From a checkpoint of a small transformer trained on Wikipedia: width 192, tied embeddings.
Each number is 128 + 32 x the weight over the matrix's rms, rounded and kept within 0 to 255. Layers, rows and columns count from 0.

# layer 7 MLP up, 768x192, rms 0.118, rows 603-702, columns 96-127
[[ 94 113 140 111 186 115 172 121 195 134 127 155  88 137 171  86  70 139 139 126 101 117 160 118 142  98 106 112  92 120  65 138]
 [159 121 160 103 146 130 114  57  74 159  98  82 102 107 108  93 124 113 120 147  71 127 162  83 157 135 125 116 180 185 115 141]
 [ 92  92  62 133 128 203 168 114 131  94 137 125 176 118  98 128 126 170 101 157 127 119 161 130 154 132 152 117 114  93 168 147]
 [147 101 174 158 176  93 158  67  91 116 145 111 112 132 133  78 129 179 100 108 104 136 115 145  99 165 115 163 129  81 146 128]
 [112  97  99 155  81 119 158 159 192 134 147 150 179 134  71 151 202  57 123 111 125  65 132 151  80  78 178 164  57 158 177 104]
 [139 111  90  98 171 122 144 111 139 195 164  80 139 135 138 144 153 145 143 161  97 117 140 127 115 117 165 106 130 162 133 170]
 [118 124 149 130  62 193 133 104 152  69 134  47 143  88 129 105  71 172  77 181 147 163  98 170 137 141 143 100  96 151 128 149]
 [ 95  49 128 157 100  99 158 166 125 160 122 129 175 127  96 154 136 166 174  57  94  96 128 162 171  92 111 157 146 111 167 106]
 [ 77 107 147 121 117 153 187 106 160 113 122 140 126 162 108 162 142 128 163 145  96 118 165 171 131 120 106 101 131 154 170 127]
 [124 130 132 173 171 125 145 102 111 133  97  99  92 126 159 123 140  88 111  97 127  90 165 144  76 107 110 153 119 138 144 109]
 [120 101 180 114 153 150 150 111 188 151 163 122  73 141 149 160 129 136  61 137 180  64 146 128 104  62 159 159 122 143 124 116]
 [ 94 159 135 149 108 134  79 120 121 136 109 153  58 106 163 147 165 147 131  94 151 100  61  90 152 143 141 106  85 138  88 171]
 [ 97  44 119 136  94 148  90  95 123 182 162 115 114 150  98 112 136  82 149 102 142 104  56 124 110 124 122 157 116 115 127  92]
 [ 68 130  95 150  98 150 149 104 145 139 107 124 180 155 121  84  89 130 108 141 156 114 101 155 157 198 154 155 120 138 106 203]
 [ 88 140  96 175 124 139 146  58  94 162 141 143 112 115  82 182 108 166 130 118 101 113 109 143 141 127 138 191 115  75  99 117]
 [144  97 155 146 138 212 144 117 180  96  92 157 109 111 147 110  90 133  98 101 156  79 184 110 132 115 147 158 190  73  92 125]
 [110 136 102 101 120 168 110 137 101  81 188 109 109  84 163 145 140 126 150 138 167 137 118 125 120 120 137 165 133 117 141  93]
 [119 162  99  84 135 120 136 161 138 100 158  85 119 132 123 135  38 144  65 171 127 167 144 174 180 149 100 145  90 120 108 156]
 [189 157 152 177 186 119 178 148 121 101 149 105 140 126 159 185 164  77 168 189 133 109 120 146 166 132 136 136 194 166 142 105]
 [ 71 142 104  72 170 175 130 119 133 125 208 142 113 166 110 112  83 183 131  83 119 142 122  68 133  86 146 115  86 162 147 114]
 [166 131  41  95  80 162 130 117 151 167 178 105 109  46 124 187  90 157 146  42 124 143  93 125  79  82  88  64 145 133 187 141]
 [111 103 115 104 104 140 129 136 148 100 128 120 137  72 124 127 133 101  91 127 138  87 119  93 140 167 126 130 152 122 192 177]
 [134  28 157 123 107 156 126 175  93 142 151 104 166  74 116 123 137 127 130 121 119 136  63 111 121 120  89 117 145 169 134 125]
 [120 127  90 107  89 172 152 118  84 101 126  88 118 159 129 137 171 155 155 182 173 151 132 141 165 121 139  97 146 103 124 155]
 [107 129  74 123 132 158  59 134 162 128 175 137 107 150 100 143 175 125 159 189 160 169 139  62  98  75 140 114  85 144 116 128]
 [152 127 174 159  76 126 156 130 156 156 142  76 100 153 101 127  83  59 151  52 122  77 141 136 114 109 124 146  87 135 123  93]
 [  8 150 132 132 100 113 123 111 178 136  71 151  72  77 166 114  82 131 115 143 167 174 162  24 116 121 134  96 140 184  88 119]
 [107 122 132 120 172  99 180 117 135 132  96 127  86  79 107 151 127 145 147 107 135 108 158 110 136 126 109 177  99 130 115 109]
 [103 203 120 103 142 193 144 187 152 109 152  78 116 120 163 118 132 129 160 111 162 116 142 114 159 136 150 145 156 109 134 154]
 [142  93 145 117 171  91 194 135  91 145 104  68 176 141 106 197 180  81  96 109  82 171  93 129 154 166 142 130 156  67  97 126]
 [121 139 156 126 123 160 145 160 124  89 102 118 111 125  86  86 114 177 100 130 188  81 129 172 140 132 135 170 170 123 100 123]
 [165 139 124 104 142 119 139 128 105  94 160 105 111 148  70 156 142  91 170 112 127  89 131 134  90 130 151 115 168 144 100 158]
 [106  88 159 152 101 111 150 110 134 168 103  66 180 121 171 132  39 133  91 147 114 139 137  98 144 129 118 139 137 133 141 109]
 [171 108 134  91 182 198 153 118  96 189 123 159 166 164  93 179 129 127  94 106  90 152 126 174 120 178 118 179 143 125 125 130]
 [148 148 142 128 110 173 137  90  99 110 140 119 111  75 130 180  84 125 121 147 158  95  94  94 122 182 117 136 176 119 175  85]
 [161 127 125 120 157 152 160 118 161 145 166 118  93 129  80  99 127 149 127 113 123 210 135 111  91 166 137 161 193 102 140 119]
 [154  82 107  79 147 167 166 150 125 119 127 108 169 128 112 122  82 113 153  80 132 107 130 124 122 141 135 104 153 105 103 102]
 [131 151  80 121 148 132 138 154 204 167 118 123  80 127 109 109 142 103 142 110 171 105 140  96 155 113 111 130  87 139 121 102]
 [112 138 117 114 124 127 177 161  75 123 136 125 153 167 100 128 142 151 164  82 158 114  98 102  87 118 122 124 140  97  79 120]
 [136 136 173  91 101 144 129 129 126 140 155  74 145 195 177 134 159 136  63 136 133 156 108 169  74 155 160 145 150 144 123  98]
 [128 158 119  75 127 161 114 160 109 155 112 107 137 144  93 163 131 114 110 189 146 158 145 141 136 170 164 129  81 170 104 155]
 [ 94 166 157 127 145  44 146  68 164  68  99  36 129 103 165 140 182  65 119  79 103 160 125 169 137 131  61  91 151 166  79 157]
 [132 136  76 167  98 139 104 133  38 154 214 134 136 179  84 126 121 121 105  77 152 168  92 145 132 167 124 128 124 135 151  94]
 [185 105 123 117 128 136  79 127 108  94 139 171 140 150 133 111  79 117  92 110 181 121 151 180 119 103 135 118  83  93 151 130]
 [105 123 151 135  90 165 169  99 103 107 117  78 114 120  88  94 132 180 129 123 159 124 135 103  97  86 110 136 145 116 135 152]
 [110 154  89  76 143  56 130 142 121 138 114 122 101 120 115 170  70 122 130 146 177 140  81  99 144  89 132 142 110 160 127 152]
 [ 78 111 156 132  89 139 124 105  59 189 125 121  79 111 130 119 140 129 130 152 111 117 114 143 120 186 134 167 149  76 149 157]
 [121  70 130 152 179 104 175  85 166 106 147  79  83 148 188 105 119 154 125  99  91 139 129 122  92 117 131 145 164 103 118 134]
 [139 169 142 152  97  94  91 151 161 142 146 110 179 151  91 176 100 143 181 104 137  92 151  97  79 126 173  77 159 100 114 139]
 [171 118 137 156 143 186 122 153 144 115 117 140 152 196 103  90 124  68 140 165  90 134 141 142 162 119 100 117 157 127 130 115]
 [141 121  98  95  80 150  94 186  90 181 155 134  81 111 157  97 105 115  93  88 153 144 176 143 127 135 104 110 150 126 131  99]
 [ 83 157 140  52  84  81 168 112 121 117 201 100 194 120 120 181 143 189 144 178 105 124 130 139  54 143 157 104 149 108 100 172]
 [179 150 111 145 115 132 110 166 204 155 127  78 170  81 154 150  42 129 142 177  82 123 151 162 125 202 105 107 171 156 114 101]
 [148 107 168 101 150 141  92  98 144 130 125 134 105 129 152 113 154  64  95 120 150 107 138 122 152 178 121 122 136 126 147 106]
 [111 101 130 165 164 133 105 118 118 155  82 111 113 122  80 158 115 166 147 142 164 176  89  79 119 151 101  72 205 139 134 115]
 [117 127  86 100  47 142 149 101  86 149 110 122 125 144 127  84 155 138 166 135 115 157 117 157 126 162 162 138 148  79 142 165]
 [196 118 128 118 110 174 108 119 149 111 116  65 143 143 101 112 134 189 138 133  83  84 177 137 111 111 149 110 120 123 146 119]
 [130 108  80 182 110 123 108  80 127 127  97  59 106 165 131 147 149 182  96 144  91 158 155 165 142 125 156 183  86 115 114 112]
 [110 119  89  56  85  66  79 199 170 186 149  59 153  49 139 162  90  79  66 123  87 141  64 227 117 163  86 161 127 119 136  97]
 [104  78 151 132 134 103  97 163 112 114 126 102 169 113  95 136 147 149  92  95 168  91  85 159 151 147 153 124 142 136 130 148]
 [105 118 163 119 158  45 171 127 112 129 158 130  81 110 120 151 145 107 117 194 116 129 180  75  74 120 115 121 177 137 124 183]
 [127 143 149 145 105  99 111  62 202 162 159  94 168 126 160 152 105 112  83 107  82 180 115 177  66 150 160  88 100 123 131 129]
 [121 119 168 189 125 154 130 102 175  89 153 131  82 116 130 139 123 171 150 125  82 142 115  82 141 126 146 109 155 125 143 119]
 [170  88  76 117 116 134 160  87 129 205 110  96 131 114 156 140  80 149 166 107  99  91 133 136 104 138 104 174 127 152 169 115]
 [126 175 100 143 159  96 161 117 112 121 178 175 157 152 155 146 156  90 152 122 133 125  93  94 108 123  63 187 139  89 114  70]
 [114 160 104 135 128 206 176 116 118 110 113  65 128 136 123 200 164 174 115 116 122 140 130 113 133 126 101 190 142 129  60 126]
 [117 186 133 134 157 129 140 115 125 121 114 132 129 124 126 129  80 155 138 116 118 140  95 150 119  92 155  89 211 119 168 139]
 [130  61  64 134 175 110 144 113 102 140 188 129 107 131 123 164 118 113 138 143 103 151 229 105 166 130 110 100 103 137  77  69]
 [109 104 128 153 100 137  58 121 148 138 121 164 117 161 136 172 157 170 136 120 115 150 190 112 153  97 152 114 123 127  78 111]
 [ 77 171 127 167 159  48 128 121 132 106  63  64 137 141 118 163 141 120 195 122 171 113 105 106 143 201  83 163  62 148  94 151]
 [123 151  80 171 159 136  90 173 146  88  88 111  82 116 198  78  67 117 129 128 146 145  89 163 186 124 136  50 109 119 129  89]
 [ 96 164 169 156 175  86 135 108 139 112 133  98  85 155  67 127 167 153 139 104 139 132 125  64 106 160 115 131 144 151 133 122]
 [117 168  91 111 142 118  90  87 120  95 112  57 133 166 190 154 143  75 170 105  86  93 126 110 111 115 147 136 166 130 152 115]
 [155 134 124  73 147 156 178  82 154 133 117 158  93 154 143  88 155  98 125 139 138 117 181 175  60 130  88  84 162 169 120 156]
 [182 191 149 172 140 155 146  68 115 128 138 175 116 152 121  90 144 111 113 112  90 167 157  87 125 115 119 139 155 127 128 174]
 [102 142 122 192 160 145 126  58 170 114 141 145  90 152 159 135  98 226 180  80 154 151 156 100 109 163  89  94 118 185 169 156]
 [ 87 133  75 118 101 119 128  66 111 149 139 120  78 140 153 153 161 115  86 137 107 130 186  80 123 120 120  91 107  82 152  89]
 [ 83 161  75 132 155  78  94  47 149 103 159  97 100  92 113 105 142 136 153  92 119 121 108 145  77 127  89 141  81 104  77  90]
 [142 154  69 137  67 125 101 155 170 151 138  73 137 154 136 141 173  83 119 111 158 148  75 153 174 175  89 172 166 129 132 115]
 [184 143 178  50 162 159 107 119 122  97  54 117 168 202 155 188 110  95 102 137 170  83 131 172  99 104 143 104 101 146 141 101]
 [127 110  85 126  94  75 145 128 128  87  87 142 138 138 159 154 110 120 123 131  95 151 118 155 156 106 128  86 160 111 155 113]
 [122 143  80 109 104 100 168 138  85 158 128 137  83  55 138 102 191 133 113  93 139 107 181 109 144 125 110 120 117 210  62 158]
 [107 190 133 104  93  87 133 158  79 118  52 142 129 124 123 137  90 158 157 128  89 177 141 117 125 112  92 100 162 109 132 132]
 [ 94 146 152  77  91 132 114 153 141 165 134  76 119 108 165  37 174 152 129 125 113  68  67 122 152  92 135 127 145 108 128 133]
 [138 108 209 161 102 101 120  99 132 113 115  69  84 157 102 175 143 107  85 142 107 136 100 133 149 110 158 116  97  97 115 133]
 [110 142 112  85 152 157  89 139 131 117 123  81 120 146  73 186 141 155  90 110  94 127 117 138 158 111 158 108  93 145  86  83]
 [111  62 132 148 153 130 136  84 135  90 177  91 122 153  88 124 116  80 158 107 168  48 129 178 102 131 137 116 137 144 127 154]
 [102 128 104 107 125 122 158 162 114 154 118 132 125 128 100 155 116 102 101 147 123  91 137 129 128 197 124  67 153 120 164 176]
 [ 49 156 150 177  56 123 124 125  68 116 123 115 152 148 102 171  93  97 110 153 122  84 129 116 175 141 136  82 146 100 152 143]
 [131 118 149 121 139 124  82 106 151 168 105 142 171  91  53 168 115 161 169 106 175 159 128 128 108  96 131 127 143 149 143  58]
 [118 132 118 107 158 137 135 125  98 149  95 170 100 142 141 123 117  81 142  83 155 107 104 118 156 174  74 107 122 114 206 134]
 [ 91 160 114 157  91  95 215 146 100  96 142 140 119 111 136 115 177 177 147 107  97 144 166 136  75  83  86 151 151 117  53 139]
 [144  92  92 120 151 125 160  34 111  95  97 167 174 116 119 151 128 137 179 158 119 168 140 109 126 136 103 100 133 184 119 108]
 [101 152 110 114 125 138 157 114 117 112 147 119 142 166 166 146 163 148 136 129  63 140  79 160 191 177  86 137 110 183 164 171]
 [132 136 117 157 114 127  88 135 145 143  96 136 186 142 131 140  97 112  91 120 131  69 134 105 124 129 154 123  67 138  91 120]
 [ 99  84 153 154  74  83 142  99 176 123 118  92 190 176 106 170 192 191 142 136 181 193  96 165  88 121 119 131 154  69 157 107]
 [114 150 131 100  89 129 131 122 125 178 151 147 142 115 105 123 167 127  92  93  96  99 109  85  85 145 112 130  81 139 176 186]
 [108 122 103 135 116 142 107 117 142  99 104 127 101 147 137 117  59 123 135 158 124 113 137 152  85 165  88 125 160 123 117 110]
 [138 112 157 139 128 147 102 132 133 129 158 125 135 110 128 168 133 113 152  79  99 129 133  95 116  95 135 158 147 139 135  35]
 [120 180 125  98  73 108 253  95 176  73 120 131 157 145 159 139  60 122 130  60 135 180 158 152 145 119 119 119 119 146 187 147]]
# layer 7 MLP down (transposed), 768x192, rms 0.115, rows 603-702, columns 96-127
[[119 155  70 160  76 167 140  78 165 167 143 102 131 229 120 117 111 112 116  65 100 128 161 130  47 106 128  61 152 140 156 146]
 [105 144  87 134 119 133 132 139 119 111 102 123 101 152 143 104 154  88 120 144 117 120 135 103 126 133 107 136  99 136 166  77]
 [152 108 190 151 147 124 126 126  92 125 122 127 113 161 123 128  95 110 105 107 123 171 102 153  69 123 119 142 114 192 117 134]
 [102 174 157 136 138 126  80 123 174  93 127 127 136 150 114 145 169  55 125 169 160 221 146 122  89 166  87 105 195 120 104 135]
 [130  93  96 192  84 139 135 126 166 153  55 102 130 150  99 137  73 125 102 197 167 151 103 118 126 103 131  58 173 162 151 145]
 [182 120 153  39 120 221 154  60 167 128 123 158 114 198 172 139 121 139 126 103 181 143 137 124 116 161  88 129 181 148 118 144]
 [141 153 198 121 147 163 141  98  92  74 123 164  75 158 169 222 163 110 116  93 126 169 112  89  70 115 155 145 112 115 118 146]
 [131 152 111 147 162 188 165 108 136 156 117 130 138 126 143 138 146 143 137  74  82 121 155 135  97 147 128 157  81 102 115 207]
 [118  97 186 102 127  73 178 132  91 152 168  76 121 128 135 160 108 136 141 113 126  97 128  50 112 156 144 157 123 163  23 141]
 [ 89  77 147 180 117 201  73 134 121 141 132 148 231 135 160  83 150 149 179 123 103 147  92 153  86 120 111 162 164 141 148 100]
 [100 112 174 108  88 122  88 126  82 170 119 144 152 161  92 183 158 156 120 188 104 141 101 148 167 121 141 133 132 129 103  89]
 [ 91  49 143 165 101 108  92 177 199 156 121 163 106 168 135 105 104  89 166 135 145 135 121 103 223 149 121 151  95 128 123 126]
 [198 158  68  97 162 132 120 130 182 114  84 151 116 156 103 119 102 137 176  62 157 115 160 100 110 138 141 128 178 163 134 167]
 [152 151  83 103 126 143  77 164  94 169 125 141 126 154 127 121 125 173 180 204 139 106 130 151 124 122  96 127 101 181 112 151]
 [157 166 146 108 168 109 132 128 126 135 137 182 135 141  73 116 154 111  83 134 143 131 152 129 130 115 164  91  70 116 135 115]
 [159 118 146 172 122 101 135 130 136  80 114 106  92 112 137 141 114 140 108 115 125  82 131  88 162 171  82 144 184 165 148 134]
 [132  75 117 123 132  88 161 167 126 108 111 132 115 128  98 148 144 128 150 127 105 124 125 174 161 101 126  92 116 116 105 136]
 [147  98 167 168  87 149  63 143 123 172 139 208 145 147 129 125 148 141 139 154 184  62  98  85 188 119 109 139 194  95 167 101]
 [110 140 105 154 118 115  49 117 103 146  99 138 133 136 134 107  90 120 128 149 141 143  93 163 167 148 193 142 133 114 129 133]
 [ 81 150  72 127 115  67 125 133 135 148  78 116  94 107 157  81 122 150  48 191 174  99 104 212  92  96 120  82 161 158  96 121]
 [111 145 128 111 185 156 158 105 114 131 111 140  77 117 180 119 105 143 116 140 108 184 125 135  50 171 131  92 138 134 136  97]
 [ 88 123 196  65 154 135 138 149 107  77 138  64 160 159 141  92 106 131 109 101 140 157  72 125 120 134 143  81 121 155 145 120]
 [ 78 180 149 139 179 137 109 173  96 128 154 165 184 210  99 162 115 132 158 172  92 152 133 155 132 116  87 129  99 139 125 124]
 [138 150  82 132 109 129 141  60 132  57 145 124 199 141  91  93  70 125 162  99 100 101 123 117 121 114 162 178 105 137 100 134]
 [152 141 176 151 169 103 150 181 104 173 142 153 110  97  79 178 183 161  69 154  99 122  67 187 152 114 158 117 134 136  75 134]
 [119 106 146 113  42 113  89 183 110 137 157 187 122 102 144  97 126 126 146 122 151 167  88 157 159 101 132 188  98  89 116 187]
 [152 198  93 124 108 208 185 100 130 144 184  85 123 158 144  94 154 131 167 155 145 155 188 181  85  83 114 141 125  85 146 159]
 [ 83 117 115 122 156 140 107  70 149 176 122 210 122  91 129 136 113 165 141 106 135 138  77 151  73 114 171 171 122 135 153 130]
 [122  84 143 143  55 149 149 117 133 138 189 164  88 160 118 103 152 162 174 139 107 119  67  77 165 114  86 152 169 117  82 128]
 [134  78 139  61 130 113 223 135  89 125 140 117 164 130 139 147 163 127 164 101 115  90  85  87 140 111 112 147 120  90  17 127]
 [194 139  96  99 204  90 102  96 117  84 146 143 146  99 136 133 103 100  84 110 197  78 105 163 134 124 113 183 151 105 124 150]
 [152 109  94  35  60 140 154 128  91 146 103 101 125 153  83 119 119 115 184 104  72 146  89  97 105 163 123 114 111 182 114 105]
 [118 121 133 160 162 119 140 166 104 122 136 128 135 104  90  88 184 107 153 129 142 139 117 134 123  97 126 103  86  88 134  85]
 [ 90 100 109 132 148 100 196  97 148 151  96 160 119  97 192 175 133 126 163 128 132 164 151 101 126 157 146 144 137 125 124 120]
 [117 145 103 146 133  99 176 170 139 141 136 159 151 164 131 102 121 126 134 181 120 128 143 131 154 167 100 117 114 153 145 128]
 [145 222  84 137 123 154 125 117 125 131 159 167 132 143 133 161 213 147 139 172 173 129 141 147 128  91 167 114  72 107 161 196]
 [131 195 142 162 118 123 152 114 139 120 118 128 111 108 152 144 186 132 110 100  87 110 128 114  86  98 166 106 108 147 106  95]
 [132 155 110 127  84 187 128  93 159  87 160  72  79 129 150 116 142  99 183 128 197 116 126  98 105  80 203 107 120 119 166 109]
 [ 96  93 121 176 133 133 177  67 161 135  92 106 157 133 155  87 166  85 104 126 127 192 170  96 126 174  48 142 201 104 153 100]
 [171 110 126 157 147 103  71 153 125  98 133 180 117  90 128  96 108 169 140 105 140 132 188 135  60  64 137 147 142 130  75 134]
 [ 98 173 187  75 144 129  91  79  63 110 151 161 140 173 158 165 111 149 128 138 164 107  92 116  71 119 116 131 182 164 134  79]
 [144 136 141 185 150 154 173 157 142 120 108 175 120  79 180  67  98  51 192  67 158 119 157 169 118 163 110 177 103 131  82 139]
 [108 160  97  40 180 125 182 142 179  81 122 150 115 133  75 127 110 116 159 121 150 144  77 111 147 166 109 140 141 140 122 121]
 [ 87 143  95 123 163 163 114 138 203 117 124 116 127 144 139 146 169 118 150  97  90  89 143 101  73 107 115 116 141 104 126 122]
 [139 115 137 187 135 136  98 131 135 138 145  97 117 108 116 133 114 134 122 154  83 140 153 136 190  94 169 156  73 154 139 167]
 [139 129 128 118 150 170 159 142 171  84 110  80 113 152 143 108  48 134  92 133  60 115 132 155 161 190 131 115  69 152 111 124]
 [114 127 197 137 138 126 102 152 176 130 119 102 179 128 114  90 111 139  88  60 124  97 134 168 144 161 164 144  93 110 117 104]
 [149  60 117  98 113 191 100 148 145 138 154 154 114 113 123 162 160 197 169 186 150 151 107 138 101 169  98 183 141 134 181  99]
 [127  98 128 166 118 182 153 136 141  83 207 151 166 143 142 109 107  88  94 126 128 147 108 161 138 190 108 110 104 182 127 139]
 [119 127  82  76 115 122  92 102 111 148 127 112 122 103 212 142 112  65 112 140 175 133 105 192 116 156 183  78 133  86 153 131]
 [108  95 136 169 170  88 164 149 103 129 137 134 112 159 116 132 143 123 103 202 116 116 151 138 127 108 132 138  77  94 102 131]
 [150 157 140  95 134 154  72 104 100 116 109 193 103 101 127 115 135  73 172  56 150 124  78 146  99 135 132 113 153 128 154 152]
 [132  90  96 159 124  98 152 162 156 146 105 157 169 128  99  81 109 173  84 153 109 119 101  82 107  97 181 124  68  96 117 147]
 [132 158  73 116 124 149 151 135 144 134  99 137 121 173 147 140  82 103 113 146 130 114 141 150 128 144 112 172 142 164 164 142]
 [ 85 119 122 136 111 116 153 106 176  86  87 148 191 118 172  98  70 101 168 119 168 106 176 180 174 189 136 137 173 156 221 163]
 [152 118 123 151 138 125 168 163 137 134  93 141 165 143 151 102 166 149  93 102 106  84  58 136  97 154 185 122  60 174 113 167]
 [166 139 122 128  94 149  98 130 143 182 111 177 134 124  71 113  70 108 128 112 149  93 127 120 122 104 135 132 141 154 151  89]
 [161 118 146 147 161 100 100 188  75 105 107 101 176 108 104 101 160 100 135 141 121 172 112 147 137 160 116  91 114 124 109 142]
 [137 129 150 135 189 131 120  86 109 118  80 178 159 107  68 177 159 154 146  98 106 161  88 101  73 138  84 126  91  98 115  77]
 [119 150 167 111 127 141 132 148 152 108 139 127 153 134 108 139 130  49 177 110  84 159 125 159  85 118 101 139  82 147 112 129]
 [149  71  94 101 112 104 158 130 130  96 108 126 133 130 118 132 129 170 118 171  81 163 104  90 110 109 135 108 153 137 142 155]
 [103 106 106 150  91 121 106 190  92 148  93 140 101 158 155 123 133 144 142 148 156  73  90 134 168 110 104 125 151  83 165  95]
 [144 147 146 136 127 152 130  97 127 106 135 202 122 139 100 125  98 108 159 130 162 110 143 148 130 186 138 131 131 137 108 187]
 [173 167 126 114 183 128 142 176 152 125 169 132 118 126  80 102 125  66 159 172 141  96 116  87 197 104 132  95 150 113 118  88]
 [131 102 168 144 141 156 111  96 154  72 109 147 140 106 115  42 170 180 137 114 138 111 118 134 126 144 160  89 128 129 181  93]
 [110 144 117 128 107 115 143 123  94 134 138 187 125 156 160 122 107 142 152 142  74 130 121 118 157 110 172 107 130 187 125 209]
 [106 177 194 112  95  40 134 108 124 109 153 139 158  79  93 124 135 118 121 127 102 143 147 115 172 117  77 127 136 171 150  73]
 [183 125 129 145 172 113 101 134 188 191 145 140 165  95 165 143  64  95 129 170 151 168 132 125 120  59 131 157 142  96 203 161]
 [108  92 114  43 104 146 127  48 120 143 116  91 139 141 106 102 111 164  94 145 100 172 118 136  75 124  90  83 137  93 132 114]
 [ 94  97  85 135 109 122 104 107 152 204 112 139 160 177 110 119 100  75 107 119 111 134 167 135 141 187 140 101 115 107 172  94]
 [124  89 154 135 139  85 102 144 124 139 102 104  90 107 161 124 118 141  95 157 167 110 142 144 102  94 125 128 101 172  70 155]
 [ 99 138 166 101 164 129 117 146  86  90 100 124 107  86 103 119 141 210 102 111 118 120 124 141  86 121 142 121 143 156 129 147]
 [ 89 108 131  90 121 138 125 148 134 121 137  82 128 134 154 106 138 152 150 185 128  92 142  94 132 129 106 148 182 167 125 150]
 [112 149  74 106 106  93 180 113 126 118  93 119 152 137 136 137 145 152 124  87 113 150 101  69 126 171 106 162 177  91 112 208]
 [100 189 154 104 126 159 163 153  60  89 155 126 139 154  85 143  73 143 118 107  98 105 102 139 194 132 139 168 163 114 141  96]
 [134  88 177 132 114 103  81 165 156 122 101 148 146 148 128 136 187 104 158 114 122 142 130 120 158 121 165 201 131 107 114 146]
 [111 141 136 120 137 154 155 144  82 141 187 131 129 149 161 141  97 131 155 151 192  72  88  79 165  77  95 155 152 139  26  74]
 [106  56 210 213 122  79  91 166 151 180 115 179 148 157 121  49 142 126 131 173 147 198  77 110  92 108 133 148 125  93 121 168]
 [100 193 123 213  98 132 155 178  97 139 140 146 154  86 145 147 129 159  89  61  67 129 137 146 137 133 135 122 105 110  98 174]
 [171  99 171 116 107 158  66 111 115 156 139 143 157 159 100 181 215  84 145  98 137 130 103 184  91  72  69 141  77 119 151 123]
 [109 106 131 156 115 102  92 119 145  96 192  96 105 139 100 142 133 190 118 139 116 105  91 176 110 192 130 136 124 121 153  93]
 [147 169 139 130 149  90 163 123  80 144 134 138 139 206 152 101 131 137  91 148 107 128 113 141 114 179 147 141  53 136 126  81]
 [107 120 109  94 169 126  60 107 142 151  90  80 146 131 107 143 109 135 147 146 142 164 172 198 133 149  68 118 160 115 126 120]
 [ 91 146 119 119 180 191  83 116 155 123 117 151 144  67 142 104 127 164 128  64 117 130 130 140  87 128  42 154 129  83 127 158]
 [162 155 122 141 172  66 117 140 101 104 121 151 173 127 205 221 131 116 129 155 104 138 122 116 171 138 132 155 115 176 116  64]
 [159 181 116 146 134 137 161 114 164 104  81 111 146 149 171 108 137  35  72 106 140 101 115 136  95 155 138 110  98 123 134 174]
 [163 143  85 148 162 133 202 134  84 126  94 123 146  47 167  96 168 112  62  71  97 155  89 107 110 130  99 167  89  62 170 126]
 [ 98 147 124 151 104 144  91  92 156 144  87 129 157 139  91 108  95 150 115 175 182 150 168 186 101  79 137 131 214 115  72 100]
 [154 125 128  75 160  94 158  90 156 168 111 137 122 128  82 147  82  87 235 102 112 188 118 163 152 148 130  95 166 173  86 154]
 [171 121  75  92 124 151 107 134 137  65 110 100 153 161 142 199 110 158 124  81 122  64 176 144 121 136 120 109 138 140 144 132]
 [101 129 105 203 116 136 121  49 163  54 137 150 105 100 114 147 200 151 105 170  73 123 108  78 157 105 178 191 157 135  86 129]
 [105 108 136 108  74 135 121 217 180 108 144 159 117 134  86  92 176  76 137 130 147 138 132  93 215  97 114 134 160 126 146  29]
 [160 151 168 158 148 129 145 105 126 131 119 117 155 108 154 121 133  99 135 159 143 181 120  75 148 174  80 111 107  99 143  92]
 [124  93  90 155  92  89 123 114 137 131  70 136 123  61 128 175 118 164 144 102 156 127 111 129 131 130 125 152  53 114 200  74]
 [139 152 172 148 192 121 160 103  52  95 113 144 108 112 150 149 108 150  99 137 113 127 114 158 117 103 117 119 156 143 130 114]
 [106  97 176 181  89 134 160 172  96 151 178 181 126  60 140  98 159  50 160  95 128 203 139 104 188 150 163 120  96  77 156 125]
 [135 147 112 104 151 149 163 109 169 143 104 179  78  76 159  97 125 171 135 154 140 188 105  93 112 106 135 160 127 122  65 114]
 [156 169 133 136 154 157 172 127 103 101 117 155 146 108  96  69 161 160 110 138 113 102 120  69 141 163 137 162 142 100  57 144]
 [171 107 168 206 124 118  92 150 148 144 156  88 164 139 164  89 142 104 123 119 100 135 148 111 123 147 146 134 117 106 106 164]
 [ 83 133 183 124  87 136  89 129 137 165 122  88 154 105  84  76 118 148  81 140 182 196 128 127 147 134 164 103 172 151 155 143]]